python train.py --num_hidden_layers=10 --hidden_size=320 --num_attention_heads=5 --num_key_value_heads=5 --head_dim=64 --intermediate_size=1280 --vocab_size=16384 --hidden_act="squared_relu" --norm="rmsnorm" --norm_place="pre" --norm_eps=1e-05 --positions="rope" --rope_theta=10000.0 --rope_fraction=0.75 --qk_norm=true --attn_scale=0.153 --bias="all" --tie_word_embeddings=false --parallel_block=false --extras=["capped logits"] --init="normal" --init_std_qkv=0.0261 --init_std_o=0.00583 --init_std_up=0.0261 --init_std_down=0.00292 --optimizer="adamw" --learning_rate=0.00248 --beta1=0.95 --beta2=0.99 --weight_decay=0.033 --lr_head=0.00809 --warmup_steps=205 --schedule="wsd" --decay_fraction=0.454 --decay_shape="linear" --final_lr_fraction=0.0 --batch_tokens=65536 --max_seq_len=512 --doc_mask=true --train_tokens=578300000 --max_steps=8825 --dataset="wikipedia_en"
Each number is 128 + 24 x the weight over its row's rms, rounded and kept within 0 to 255. Layers, rows and columns count from 0. Numbers have three digits each. The size before them is the row's rms in percent of the matrix's.

# up: layer 4 MLP up, 1280x320, rms 0.0989, rows 939-976, columns 240-319
# down: layer 4 MLP down (transposed), 1280x320, rms 0.0907, rows 939-976, columns 240-319
up939 045:127124123117129137134104128176126101125084143088146103093083173131104135161104163121137131118163089129089092107127143150086135171103081105124130085136093143073155119106101101160122113131160122101124111129128135117164136099128063184133135114
down939 057:107130144130143134116133121105145122163154144143116135173133134146089144107132135131138125151117161123187118144108130138110165128151138110130181142150144067111106128153062117184166166129160141110165137127128122095136146179130147108148175107
up940 043:109142140171139117115118124120126099105076116089120092135135111173123123128114119135159132123158133124119090149163075080117142163095100144112127133117066155145124119120141122128101152116123127102142135123151133122124144100123125129157106169
down940 049:123080122134124138128107123124102114145162108139135129095117110169121141127115202134107132177107121143144105124137103141108138154084142135148096114119087138071099149124131120141163160120132109182106178122211146171131112163130113150141135121
up941 185:110160154127152126139106090143123125125139155106141155106142115168099121143108137136120132105125151137159123100138136119161130114118105096141128154143106119135146117100107099142077154117105142107101184150134146149153149142128102159125121165
down941 182:118168122135128135132104117149124158104191123059170157144101125154107136135102077107149066079143128104138148131139105122107123125154110173098109137151131104100147107145119136147089120164135161097152192109108143135102161127158144101124106113
up942 024:117156138140118108139092105122162149128122131120132192117130101190107143102126137114138101156101112174112070121115143146156123140126109128118107155155104150125100138136105121133149127104120116118156134145130147138129097087147088104110123115
down942 014:100142099161164125115131092126146120095162137196097125134152107137124135159106107082126125148128120125149143121151133121099120133108136119124131123144140120099104141139142107140104106135164134106150140132161108149134156120146145103141138135
up943 030:108180145109125135138149133138121130166124132069132084126102145078156122124140139152095109130152132123100108153129110126156139107147118143129092111126090134133173150131137147158136111122089139123158134077172142146121127130117121113108127138
down943 037:143093104169111129087126145117100132158112120148115130164111078126147150121155137131145126141149159177108128168146096173163107154133166152173162104132122116165134141122113079113109132114162099150125100161181124167124094113144128130082112093
up944 161:092141146121132150121135113095113112111130109116163157117102113093150098099161131115119087133140098099105110167121139085122073108126132095146081091102133168151133133115120126137137154111173105130139166119144126119158113134106172127138092139
down944 154:101151129146135092118137124161175131102186109094116159145123119151103116129135118122120115124135095133122160139131094128161126161176129139132108131136119156106162150093154152127130101116134160113118136139119090151140088129099112111158115115
up945 152:184129082074101113140102118154181171107129169143129086114149080123119121130128090139138151120148101130120099083116162113128138114151140150131111136153117147094123169164129146134108074092078104094145113142140147131146094142132111124128085076
down945 158:135137134158150104149138141119136138152164149155121138088109123140120129139107124122120156120146102140120158079090129102069104114130105132139109115135115115115139140179082139141114140150146139133130141114093133132149144147162158140149129138
up946 025:136110089153134122113125141129115154133097158132100152176092093168109130132188149130127150102119128139159165136115145120154158098145132108134122071140112156129099169162115109110138139119096164117101127100166129133113101083100114113129116116
down946 014:156100148099100121108150083130149158124146153131109166146134123134098143125142165127095140149102153100123132171144115126145090128109165117115114105154116130090136146165125111118144095123162146125134124100165101109094093133170174112130147151
up947 033:106144144143122138120126118138113053118132159106128117135183129126129099150161096115141106088140173121125085100192127115235135128161132131127139116094099149124129166141110129120143110107129129151096105131130100110115126123105107127144119118
down947 031:159126140133120081171159126155144122078144105129124122048133072109120121126079107132138159138152121100097130105123108149114105117091153107118127137061182137130106130150157147148130147132112135167091133118158106104130133158129125129141115135
up948 032:095155114141134125116142125160160144088104148084123148102128117137157150174122146113121158121119125117129113113123089122136147143111143099144146138140137151124119139127112121114135141124145149113088095141175156114118103121077129115142142144
down948 030:105129111125122130141137100150136151104142162113154146144149089122119139167120134157107143121182106124138119133137103129121146091085149131084114122158132153126129141178107103124137128126129142170151116106152103149163090154119178143138140159
up949 160:136137103116143146103116134131105165130111158158168142132098131138103085101165133131103096122117121113097168170138117132148126141166108154099086107134166118125090117106092117105129182129119119148081122117131132145167169127104090116124091156
down949 161:156152114107111153150131152049103130130181097108135132132122119142141101083130121137140101145104151101124147126107095150140158089088140125142129142103135146110106122130131141138166078110149155128156100150135103082129137158143120088125117113
up950 029:187118148132131128098131140169138132120071139124127122140168112141141153173199137077136134136149113168134121143141127133127152101107097136153177114125096155136143115139172122093117103111115135128153101126159117106123125152130112116135071146
down950 027:177115139118111142128139115148129126110079105106075174143116106123107131147165095188124160160124135160142102140094116086130123110168170140123162091141110109118080163149102123130137120140122160132077139121125138087138120112172166135136099121
up951 025:138084131132134111107096129140126119110079141107137130105130133133115144109152143133112087124101140141090154120121145110126115135149101120125149118129110109140125141148137119129171141126138137115143101081127169156138137113092124121141091201
down951 009:104156126119115110135171126141152088110161152118117141140149120106110127152082170121131135120134143115131140143149110147153121117119147116108189120170068154109100155130123142118154126134150151125125127102150127110120115134170129113156136134
up952 160:124093161102115092127112090141114112101109135132113138141131134145094139100148087122157145143130088135133160144142087143144125084142113158092174121153099075143145142116135076090115132120163116142099133125147153129103116110126129095197097121
down952 157:128101130141113067149080120139151162098142139131153098134191113107111152111154120144117136130145135142075096113133135146110133136177148158124096164166157147122136139132127115113164091130141122122134135135130136072061112114143088113100117139
up953 149:193110102161125130147146101135164121125150119092149086164136108117119111163158123134174141136094114123145110138129139119151092136112155150114137143103161126142105120119116106120118103172103175112120103117130166116141191079131125117134122153
down953 151:117108134130132120144088142122151127105121115090119119143158113125147087165111149125101141155135141134162132151143091110161145153147120098149128091129095098102108141141136098158151106109123121114121136078147135122102144121132146102109164130
up954 023:137145116125119170128186081148137115131101138099106115124109100164152113144163116090151125109093110132141144147123119122159131154157132106118127156151110121132134100122116146099173116090138147121131110111119151115144121116147089172150156126
down954 010:132118140121124115147153109130158133140154145146129131110121106128099122142078162100107139147152155107140165134123103134108118150101155139133110112143121131109124142141123146120148113108134138161143146107144095121120102147119158114141167156
up955 182:115136158139142105139164108136141153155173163139136106162129132148146156102118146122128112119135169095152155142154086114152095146113124128115131086097122187127165120109102177113134162081154110148169132111112130136105135149162114149151131142
down955 184:107076131139129172171135072170103119091167129107128146110144165126173132115089132171139156200117122112110160119116118119136111151145132092074153091129122151164119104155117151147161132125101133121140107107147154150094148125149183122122115156
up956 035:108151109165119105128125122154160165122084117073076132111199139145088138147122114160158130102136120143139100108133126124131159105114168127114149178169114182136118168182131113082127135107113129152138141123110085136142115098121110093146132124
down956 022:126103109179146134093146129113126094111192124110128126097098092129137163137118108115091142165146132155133138147108084142113124126160120151135153128166104116089127156184161103081173125106087136122100108085170140117153153120184129122142133146
up957 025:138134167132109125125140106114142155125090152119132149129139115145125098144127121146144133087161107118167142121144099134148103097160142094171144121146122113128116165169113128127108157095166117094105092150149094132098176114142102117106169118
down957 016:092126134165110105124157161123137130107148127129131133131140131124123122107147111099126116118121152125133096124157115114098113173128141099098150113117116157128141121113177121125135122113174143112151122135131133105106113129150137109110177173
up958 038:089141135141151127106139130128115100143129169129159124126147098163163103166145097118130140110123161123117112135140114114152133109105120160159112085166106136157116161153142129160132132135125161135122108151158140138123162129160112104108130119
down958 038:118132170097081136137184103106116161143110132153107150115139147092117152097160095108116122102119091098109082098144103136165151134180111130079152158123135146094147158152120102092135133153114125138111148139163144109141124127107129121098156136
up959 036:131165133102131092131089113146179111150125131123111145114160125169152126181192160111125136143141138138140130119155151162116046115111086104133126108131091176115151140143093159121143150149110124155138122132116102138109126111140093138101123145
down959 039:070150162143130107130140131085160158142155067172153156149131163158137147150188121085125134188131138139156106148136175147140109116135145156137135134131136089119109124149129128151117139156103123162118134130130070120136137156117140129115118142
up960 022:102135114136152115068108117095124208138113111155133115145161121184109146150155157140139142111143123182135133134163158120161137137139102116136114154122119136158160139146121151144130078129122102075150099153162141133141141088153115152145123114
down960 007:119130137124132124131134106148142110135148145142093151165143088143123132153132158126169122151140153100152148165175101132117117188141141111114126113160103113060119128142119130118143086106164116127116089090150127116094107148147165127163145164
up961 031:111184084158139129137090146136131148130101104132149119193157119119166130141127135087147145168100150134132116170167103158140118136140120128090123133145088144148119201162119132112145147101163115133133122164115123149099117112110094102122058097
down961 026:141178154125140146138105095104091122119107111107139122145114166167149090131143155102132152138178142146161143112144126109124127132094098091109131149103114113152088123144127143121124166154126154111136128132118137135094145166122157084123204124
up962 139:108146120127120098136085063162151138130109117135115103065133142113127105140139103128141130086113111095129147090133148128171119082182174109092099149118120136135149110073112158115127116123132147116109086121140116151153107085131140108117105090
down962 141:156115142139162133122150139124154109123119125138108155094138127172126148145080120143165144152134134132119143136096105102094112132084111122125143117137103145126107157154111144154161134155119133148121133089130113125085135152126150141167138100
up963 028:137170128114137145138080138146163167129082173126117127121106131118099136155094114134117127123126146140122160125138124118141149130129106108142123131127146183085169130112126147138120119129111134174099101155155114130127135076110152094123080122
down963 036:120122145137165186147121135134116130104125144118117101124131145093127149130136113147130133097163129154155130130154105054137145127086112156106095154151105119119138088161140101191106109113124121137108110086142120076122119133151140178115145149
up964 031:102143139180127147108110105097134126062100128119151118108169137166121111158115133126134091107157126159143141109192113109201138153151135144130099114110138183165107158120104088111133147098118104112119116094158133107109123126124127113112150111
down964 029:129211117127089093114137119134117114149109094145139140099116123161121149116088111112125130116139117139107138119156110109135063150117114130141090110110143168127124129133132140159128143130136130119120126164127097116098124127117134139122134131
up965 039:119135144127130133139108101135128119117087124128165157143156134159114117119171105193137131087106111123114104106162108100166126119121109112120152116093128133101131143145102122089133129145137133111111159117159147097117138068160129119121139129
down965 043:119116106109132183113120118154127145125136131159114139123122135141112136164130134147112142161132132122180167126132116092082132143086129119121123158135127128110100111137129120102120146137167119137136122056096115106116158107132147100146170149
up966 021:118115159111119135117121104108110135127150115131143173124140127135136163164100135135143157100128090128094168129132155148182080138145153132123142132112110163114155159182155120125149104138140131125133126136156113110113128071162131100119149153
down966 007:089157122127100107124160096134148125081150138151109135123146126152119109165089154124180136130141130104143126142155094131142118131125171107102138154149106133078107172098096133135176126128158166134142138098146145087107094137141146113155138148
up967 026:134125130130118125078120107135109156130084174115092152135155124177150131135110118148073149153151113133115107150110097153144151137092084134154139103181151130146116155151147125099155120112114111115145117134151130096106123172117151102146091118
down967 015:153108145112109144123156101141188138119098156119114142140139148151122158123137162154101143141120138111138104143160087090149098119140154108160129091170088130099129124161131091124153103122148168128123115072143101100123096116175152111149173126
up968 030:131157122133140081134043104120144128124098127134137104121151108166108141159171098164130133150144121128117119108125085159160113138112139128135159132132118147146106139157132163104154127116076128143141104136155121127101113140105119133119129153
down968 021:116129154126090124171163080131128112114176133120131137113127129155098158151093137089131122138107158131137104131108113150122115159119129097093096149148106132114130078099114111091136137122119123138109146128146113119143112141141091115153168154
up969 039:068189127159133088074139108142182131076108127094110154107112155173121070123134090108140136142135119138157102140141123113152119150134126125151100154137130121140122129101152132137125089124137139135164081127141137110100102094161070117142124114
down969 037:113114139159158094124133109145128134113124126155096056113113163143152160131121102136114108133129125143107153118116104123153069161129140115163100169126179149116112150141117161126132157114110129126099156151135124116180121134127155105162123155
up970 025:137136141074185110155109121164131165083100148140130153121153144130130139099114143128137153115135136132100113116128101110179148115158125147144137173126122115127137129185122112126138120118149099076138099136106160125138184117128106113098136123
down970 017:108128127149099115107134147115116113139137115123134125166157146100122114119106171136124101132103110116149123093147107132090128153121135103144122116108154107096117129100142139099138120160168139097113127156150133121136132130120109116100158141
up971 033:140148143130107116109117130136138117125105142099112111116147083147123135148138135149147116154111124133149100135161130115193124171139102118154164128147127159113103128142098146137110123086087135107125111127115122141180128116126109129157101138
down971 023:124159132124079084136090089140117171137066128108119154139177122199123129155130119105167111117152140135145114133123103125154092163108107109111111141107110138134157121120117117106130157110125132152127118152132158109111129099108114149147093131
up972 022:117157110116128146095092103133143096127055154149142139138155109117103106141131071140112124088151093120151150133142114143112115107146119118114172131094121130122110149124144103182072116127120134164126116135148112098106118123146105115126136138
down972 007:118135128116082116132140082146157107094159165161109146134149120159104151154124158087165133180156135111147145139150097114118121153117163110099134122157103180100099135134099148089165118112169153154129112095159112113106111139171145119149140157
up973 136:152108169156101157114129095133107154118122147132119110136146109117107147146117186134136128137134125095134150130148108101190141120154155106140200163107113152141164169131086121127149103147133134134147116101141113113153154116161167096132106132
down973 127:090187136122110129150116161163113123105111113099102147105138130139134111141107095101125100119169146157122121139143139136090165140124093122148122093130141131119102125092137124134148120122103144132120141116160133144082149133136086157128114117
up974 028:125142121132119106145105121130087159092104130113098146115137152139108115124187170146083146111148148134068095177129094120142102124159085116068096143126129124125141134129105112095091119119126113119167122113134146144137102110138105149124204148
down974 030:108167128079134103138114174141121163127133150180140135163168094124143109130128123119083133133143153123156107143131122076099114148100125109148136150153127152097100132110131103099153148128144150141148137102134112156107142125137145140088113163
up975 026:086118110116098108102114096120145160083099163116127127109125142105104119149103115122127103130082158173158093111177121131152132093129133118135095122126125116106156144157139100123135134135122160109136183122115155140143162094139138135130104138
down975 012:106134134112135107154143126126133128144183121166146132116117117136121137146068137113123139138148132107142145156124065140090124155086142147094111146133133115107094114134109129133154106125133142169128150104126090135125110107103150129143136164
up976 169:108099188142135126092112093107139101164137130092183116103118138129118149170115156086123147144123124144110101129132124137125186125100117103104143145096112151131133176129106155118139158067149139139071125131103133154162157133194107121116136094
down976 166:142099125111097120149134103101132106099103152140129132139156126114109142150138142133095156172157159109163096112097097168157129134139130079144111134172144121170121158202130132103101145154124142101086133132130131136117172129114151131159175099